{"n_layer": 10, "head_dim": 32, "init_std_o": 0.0114, "optimizer": "muon_variant", "lr_head": 0.00539}
Each number is 128 + 32 x the weight over its row's rms, rounded and kept within 0 to 255. Layers, rows and columns count from 0. The size above them is the row's rms in percent of the matrix's.

# layer 3 MLP up, 384x96, rms 0.356, rows 286-307, columns 48-95
size [ 94  93  96 118  91  93  99 101 100  95 103 104 106 105  96 102 102  92 103 105  98 100]
[[137 131 158  57 139 136 127 109 193 104 119 135 135 170  73 200 126  93  86 104 175  81 173 109 177 113 131  95 124 105 153 104 119 156 164 129 132 140  92 191 157 154 165 139 152 146  93 164]
 [199  76 114  63 140 154  93  91 179  91 155 139 123 123 101 155  91  98 115 116 147 140 105 149 116  81 180 139 145 122 139 162 111  78 143 144 137  62 158 165 201 152  84  94 149 101  97 114]
 [133 112 135 106 131  89 152 139 106 171 117 130 125 169 122 115 133 132 163 120 208 134 155 139  71 187 101 142 160  93 104 164 160 103 128 110 120 131 156 157 121 137  87 127 131 219 113 135]
 [ 86  90 110 120 151 134 142 123 113 150 159 151 156 131 190 110 107 113 158 135  71 132 124 101 135 151 153 132 101 140 145  81 160  25 193 133 123  85  56 146 133 181 179 129 150 111 104 121]
 [ 98 150  93  33  83 106 129 129 132 120 111 145 213 120 123 169 201  98 126 152 122 153  93 124 164 137 127  91 137 144  95 138 161 139 109 132 129 109 143  67 123 131 127 114 148 165 102 136]
 [121 154 123 117 137 160  61 106  92 109  99  93 158 234 147 196 179  91 127 141 118 113 130 123 133 117 167  97 112 133 109  91  80 103 124 111 101  88 134 119 124 175 148 108 155 100 129  94]
 [156 117 141 155 139 136 119 177  99  90 139 128 135 206 157 126 153  91 134 166 115 116 154  70 168 111 111 171 101  82 178 147 120 124 172 169 113 174 151 129  92 165 159 169 163 129 151 178]
 [115 104 104 156 106 125 142 146 150  84 101 117  78 133 168 168 139 146 124 122  52 185  81  97 102  62 100 127 109  91 115  96 102 126  63 150 140  97 103  81 133  72 164 154 144 100 123 117]
 [176  92 144 138 176  88 152 186 206 175 119  96 163 134 138 100 154 130 147  89 117  57  61 175 216 130 150 117 123 117 121 122 127 144 133 111 132 113 149 104 143 170 149 124 112 122 160 121]
 [117 149 188 141 154 152 113 125 135 113 209 159 110 123 182 128 188  95 167  91 108  85 103 111 105  96 130 119 137  96  99  97 174 197 145 166 128 104 134  88  75  91 162  79 135 122 137 151]
 [131 104 154 172 244 138 124 128  81 172 218 153 171 116 124  44  98 128 181 121 169 132 126  93 120 129 114 143 154 165 118 124 164 161  99 176  81 137 157 100  99 112 122  87 145 149 106 135]
 [148 138 113 154  85 149 162 134 154 133 163 113 155 131 169 130 104 146  82 162 115 146  72  92 118  95  98  91  75  85 125 158 154 141 164  81 116 100 100 125 132 117 117  94  90  92 148 117]
 [163 150 136 121  67  91 141 150  69  89 141 152 140  78 118  81 127 134 139 152 137 172 156 143 120 133 119 108 132 194 133 149 137 139  80  95  74 132 102 103 106  97  78  67  87  71 179 109]
 [155 110 158  99  73  89 168 150  76 122 105 152 129  73 130 102 156  89 135  84 118  70 168 107 183 141 151 121 180 125 123 164 155 171  75  82 134 180 152  93 144  90 136  99 149  52 113 207]
 [111 124 154 136 178 152 127 149 121 173 170 171 106 151 106 118 136 171 116 165 170 143 165  82 138 187  69 166 107 103 122 146 196 113 204 198 158 104 100 102 170 133 136 175 139 160 148 116]
 [ 82 150 130 193 138 108 155 123 162 140 166 115 158 165 116 129 112 156 147 136 165  36 116 146 127  99 143 141 144  96 165  95 103 161  83 160 201  60 117 181 118 136  81 162  56 156 171 104]
 [109 105 113  89 129 160 121  99 117 119  86 151 114 146 107 110 149 145 127 134  81 112 117 123 166  84 115  86 103 160 141 190 134 175 159  78 121  89 157 117 224 140 147 172  67 125 129 183]
 [ 66 122 126 130 163 152 110 104 163 121 148 141 121 148 153 143 159  89 170  89 140 128 165 156 165 120 121 137  96 143 147 171  89  94 134 127 124  98  52 123 146  93 152 100  58 174 100 173]
 [122 109 112  96 107 112 116 136 183  67 146 103 103 161 163  72 203  54 127 109 130  99 144 131 118 132 135 135 126 108 175 182 122 114 120  84 139 133 144 116 133  76 144 119 102 125 121 144]
 [ 84 151 126 133 153 119 151 163 166 115 168 133 177 111 135 168 105 154 135  81 221  95 122 144 212  99 161 163 136  91 173 141 133 117  65 166 143 131 132 126  80 194 142 170 123 111 185 125]
 [168 109 137 133 150  82 117 166 111 106 116  67 119 170 131 117 175 119 156 135  32 108 147 180  71 106  76 125 115 179 163 133 169 120 108 129 133 153 142 155 112  86  98 139  81 169 138 185]
 [149 136 104 166 105 116 138 173  87 149 145 138 105 149 106  88 149 160 121 194 130 106 140 133 174 153 186 102 109 167 149 118 178  90 144 110 119 143 152 111 120 140 181 125 177  88 173 111]]
# layer 3 MLP down (transposed), 384x96, rms 0.116, rows 286-306, columns 48-95
size [ 90  95  91 109  94  92 108 101 102 101 102 101 105 107  95 105  97  91 101 108 101]
[[143 177 133  91 112  68 128 111 125 146  96 110 137 145 193 115 120  93 153 135 118 105 152 131 108 137 108 135 102 122 206 119 163 203 189 171 123  79 117 141 132  71 173 146  99 155 102 168]
 [153 153 163  81  80  73 112 120 114 143 152 120  84  95 103 144 161 119 173 161 133 135 186 111 125 116 124 152  76 175 145 167 160 158 124 129 131 115 208 127 162 120 109 147 141 176 185  65]
 [105 105 148 152  96 128  98  87 144 120  93 158 139 146 152 112  56  78 137 101 122 110 144 134 105 189 100  89 189  72 137 147 141 102  54 121  68 159 185 121 128  92  90 144 153 145 104 142]
 [106 101 126 156  95 139 161 156 176 136 160 130  77 134 115 125  70  70 154  88  87 106 130 183 125  92 157 122 119 119 185  97 157 161 168 112 102 154 123  92 146 121 142 141 142 107 131  97]
 [126 152 154  90 176 107 148 135 104 116 155  71  88 151 148 112 126  69  93 116 108 135 102  99 151 125 141 117 141 117  81  83 146 171 119 127 146 106 141 122  28  78 122 149 153  91  71 121]
 [129 189 144 103 108 144 113 131 133 163  98 123 106  93 164 167 139  91 127 134 172 109  97 107 161  94 155 173 134 126 163 100 130 146 107 157 172 119  76 145 131 114 116 157 155  81 154  80]
 [ 66  79 146  60 125 106 167 107 125  82 133  84 165  95 105 108 120 125 144 107 135 128 162 123  99 106 143 177 130 172 124 119 189  99 164 127 118 168 111  86 109 160 131 139  82 142 138 106]
 [136 120 157 101 112 108  84 116 154 124 111 133 167  96  79 111 144 183 110 159 181  78 127 166 116 155  81 117 113 142 201 121 118 143 127 121 151 140 160 158  88 158 163 124 110 180 117 102]
 [125 181 166  94 100  96 103 116 159 156 124 121 139 147  95  92  87 123  51 144 122 180  74  86 139 129 141 111 153 122  94  98 134 101 155 191  94 163  99 167 146 116 126 166 150 195  97 116]
 [155 113  91  77 137  99 104 151 116 156 145  99  98 141  94  97 104 117 146  70 110 178 175  84 167 155 154 152 177 157 146 132 119 103 136 126  71 194 138  85 175  78 151 125  88 136 121  54]
 [149 157 129 121  64 122  71 141 127 168 134 163 138 120 147 115  85 176 123 143 165  87 115  94 140 203 156 131 166  78  76 128  98 179 113 174 137 128 102 176 122 148 168  85 113 149 113 125]
 [104  58 205 136 124 124  96 186 143  93 105 136 162 128 139 147 147 120 105 125  85  78  83 106 182  82 128 101 191  82 149 167 145 127 109 146 170  51 109 141 130 172 125 140 109 106 151 114]
 [132 116 113 184  68 154 122  50 149 116 156 156 166  71 108 154 189 107 161 122 133  89 126 101 135 117 116 116 110  98 131  64 132 172 147 155 115  67  58 136 115 124  64  98  58  97 143  87]
 [123 107 127 144 190  96  84 129 176 125  74 171 106  81 154 160 103 148  68 163 136  93 148 108  28  79 120 152 109 111 134 136 116 135 115 143 126 143  99 122 107 144 106 164 103 132  93  73]
 [159  90 166 118  83  71 175 142 118 133 148  76 127 137 177  80 166 112 144 158 118 156 161 162 140 141 134  88 157 104 144  92 126  85 132  87  87 187 149 139 163 109 178 166 102  76 183  86]
 [141 108 161 129 127 123 122 104  85 162  59 123 108 129 139 100 110 185 119  93 140  94 131 116 108 115 150 144 104 117 192 150 153 103 145 150 130 172 131 109 109 120  97  35  87 140 138 109]
 [114 104 128  93 116  83  90  73 132  95 137 121 151 157 102 168  70 101  83 114 175 206 159 140 106 123 122 176  83 135 130  55 111  86 150 180 114 124 151 145 129 116 169 108  92 150 153 179]
 [148 131 138 101 102 134  91  71 160 143 162 173 125  99  88 134 101 106  87 108 141 112 197 168 153  60 101 132  58 171  97 146 145 127  96 148 161 100 124  59 128 131 112 165 116 107 155  91]
 [164 140  53 107 103  94 130 134 105 120 167 101 143 157 146  39 132 147 124 160 110  99 107 167 104 123 164 161 154 116 164 107 147  99 125 121 115 172 101 141 100 144 148 133 127 120  91  25]
 [ 97 118 112 134 118  69 154 182 134 126 135 109 145 126 150 139 135 113  91  97 115 133 125 147 121 141 177 112 154 106  85 133 100 141 125 158 132 202 123 171 134 126 126 159 106 149 129 133]
 [173  88 120 170 141 115 155 129  67 192  68  87 138 135 172 136 154 107 161  90 169 174 138 131 157 128 145 116 106 175  81 120  59 145 196 124 142 180 126 138 125 131 138 155 106 148 101 132]]
# layer 3 MLP gate, 384x96, rms 0.328, rows 287-307, columns 48-95
size [103 103 102  97  95 104 101  98 104 101 102 102 106  98 107 103  92  97 102 104  97]
[[209  58 141 113 103 103 113 158  98 121  95 140 177  74 143 142 120 105 113 132 135 105 145 165  75  74 104 158  99 113 117  51 148 183 122 118 128 143 155 144 112 130 157 155 168 133 119  95]
 [ 46  96 153  76 132 145 145 135 161 109 105 134 147 152 105 145 120  98  65 148 184 190 125 131  64 105  98 132 132 124  82  88  80 164 116 158  88 116 117 184 131 114 149 120  97 124 138 126]
 [146 116 173 123  52 174 108 125 186  83 113 123 165 148  87 145 130 172 114 111 193  79 125 138 138  72 135  86 139 102 147 140 176  80 137 196 123  68  84  77  85  88 159 121 120 114 107 117]
 [ 87 162 135 138 152  56 170 146 147 116  85  94  90 155  98 136 132  97  95 175  79 112 147 136 119 103 121 149 146 179 112 187 120  96 120  75 116 112 113 191 114 114 128  46 171 163 120 140]
 [ 96 163  95 107 120 148 151 114 139 108 172 141 142  92 174  94 136 166 164 110  94 180 115  91  81 100 102 190 136 115 107 136  97  88 129 177  96 106 152 161  94  88  39 124 107  85 157 162]
 [108 134 113 152  85 136 114 165 170 120  85 182  75  64 153  88 159 125 100 156  65 178 183 113 110 137 186  97 111  94 124 112 163 131  85 164 132 106  76 138 132  87 151 121 137  90 121 165]
 [195  74  83 140 153 196 140  84 178 143 156 167 103 102 178 162 159 156 150 151  67 109  96 117  98 162 111  98 186 138 143 122 143 120  83 173  73 104 160 172 159 154 141 133 128  86 106 176]
 [147 101 114 148 153  76 196  84 120  96 113  95 113  83  96  86 129 175 155 117 114 122 123  82 205 143 162 153 117 185  64  90 115 104 101 115 141 152  77 113 173 114 117  79  70 109 133 124]
 [137 120 100 147 148 175 202  94 153 105 108 197  93  94 116 147 196 160 108  83 135  85 176  75 128  92 127 118 144 150 121 102 125 101 119  83 202 102 133 132 173 127 154 150 143 119 173 163]
 [153 142 144  94 179 142 160 131 111 143 158 166 132 124 128 116 172 181 138  60  81 122 124  85 128 116 125 128 143 112 196 137 167 124 152 151 153 104  98 124 136 117  72 173 201 149  88 117]
 [180 163 194 119 103 102 120 125 121  73 119 173  78 122 154 119 135  95 185 158 132  96 108 170  93  92 151 114 129 107 146 148 113  95 133 143  95  51 154 149 102  97 146 137 194 136 120 147]
 [102 182 171 134 132 138 175 155 154 125  82  91 138 163 106 126 148 177  66 139 136 108  62 128 120 171 152 129 153 174 141 107 166 213 163 157 110  94  99 154 165 164 177 176 152 161  70 101]
 [159 165 167  94  80 102 155  98 152 134 101 191 149  76 162  54 125  88 140  83 105 131 152 174 145 167 138 163 145 127 203 140 144 159 188 146 110 153 117 158 118 119 124 170 164 129 118 108]
 [ 99  66 132  83 101 140 118 150 151 141 149  96  87 136 141 115 161 139 139 158 146 124 124  51 138  93  78 153 121 111 144 170 131 105 141 162 163 144  97  85 130 125 123  73 155 173 156 142]
 [142 161 100 122 169 119 175 151 108 118 130 155 143 124  65 174 134 113 107 151 136 105  68  98 160 142 116 120 140 127 125  34 190 155 105 123  95  57 145 145 145 144  66  82 119 108 151 132]
 [159 139 155 123 125 170 136 169 132 141 103 145 168 126 130 136 138  99 103 114 102 114 147 125 128 174 137 152 108 109 103 132 116 102 128 161 147 145 118  68 107 106 186 144 181  88  89 144]
 [131 127 116 110  91 120 138 124 156 110 175 167 127 131 100  88 131 143 113  67 169 121 125 144 128 108 116 109 101 179 124 214 129 170 122 112 205 120 120 156 142 126 150 165 162 138 146 154]
 [117 117 115  97 124 147 138  80  89 124 111 176  71 113 119 167 172  98 133 102  83 107 170 124 172 111  83 127 102 130  77 168 148 114 146 156 223 143 115 144 146 196 134 135 105  88  98 125]
 [117 162 135 152 116 139 131  81  99 138 122  64 105 133 141  88  81 132  97 127 106  95 100 108 220  98  74 145 159 112 157 133 128 125  59 139 146 150  92 110 106 161 108  49 135  58 158 110]
 [130 103 138 119 109 113 106 124 162  65  73 143 145  91 137 205 146 134 122 154 206 147 152  97 168 140 100 126 106 142  77 163 143 151 114 118 160 160 121 129 149 167 175 108 152  91 135 108]
 [130 134  98 144 127 149 127 141 141 160 121  99 160 135 156 136  86 181 175  73 133  82 123 149  97 152 123 169 136 150  97 117 132 130 160 139 113 152 144 167 165 113 174 152  77 188  28 121]]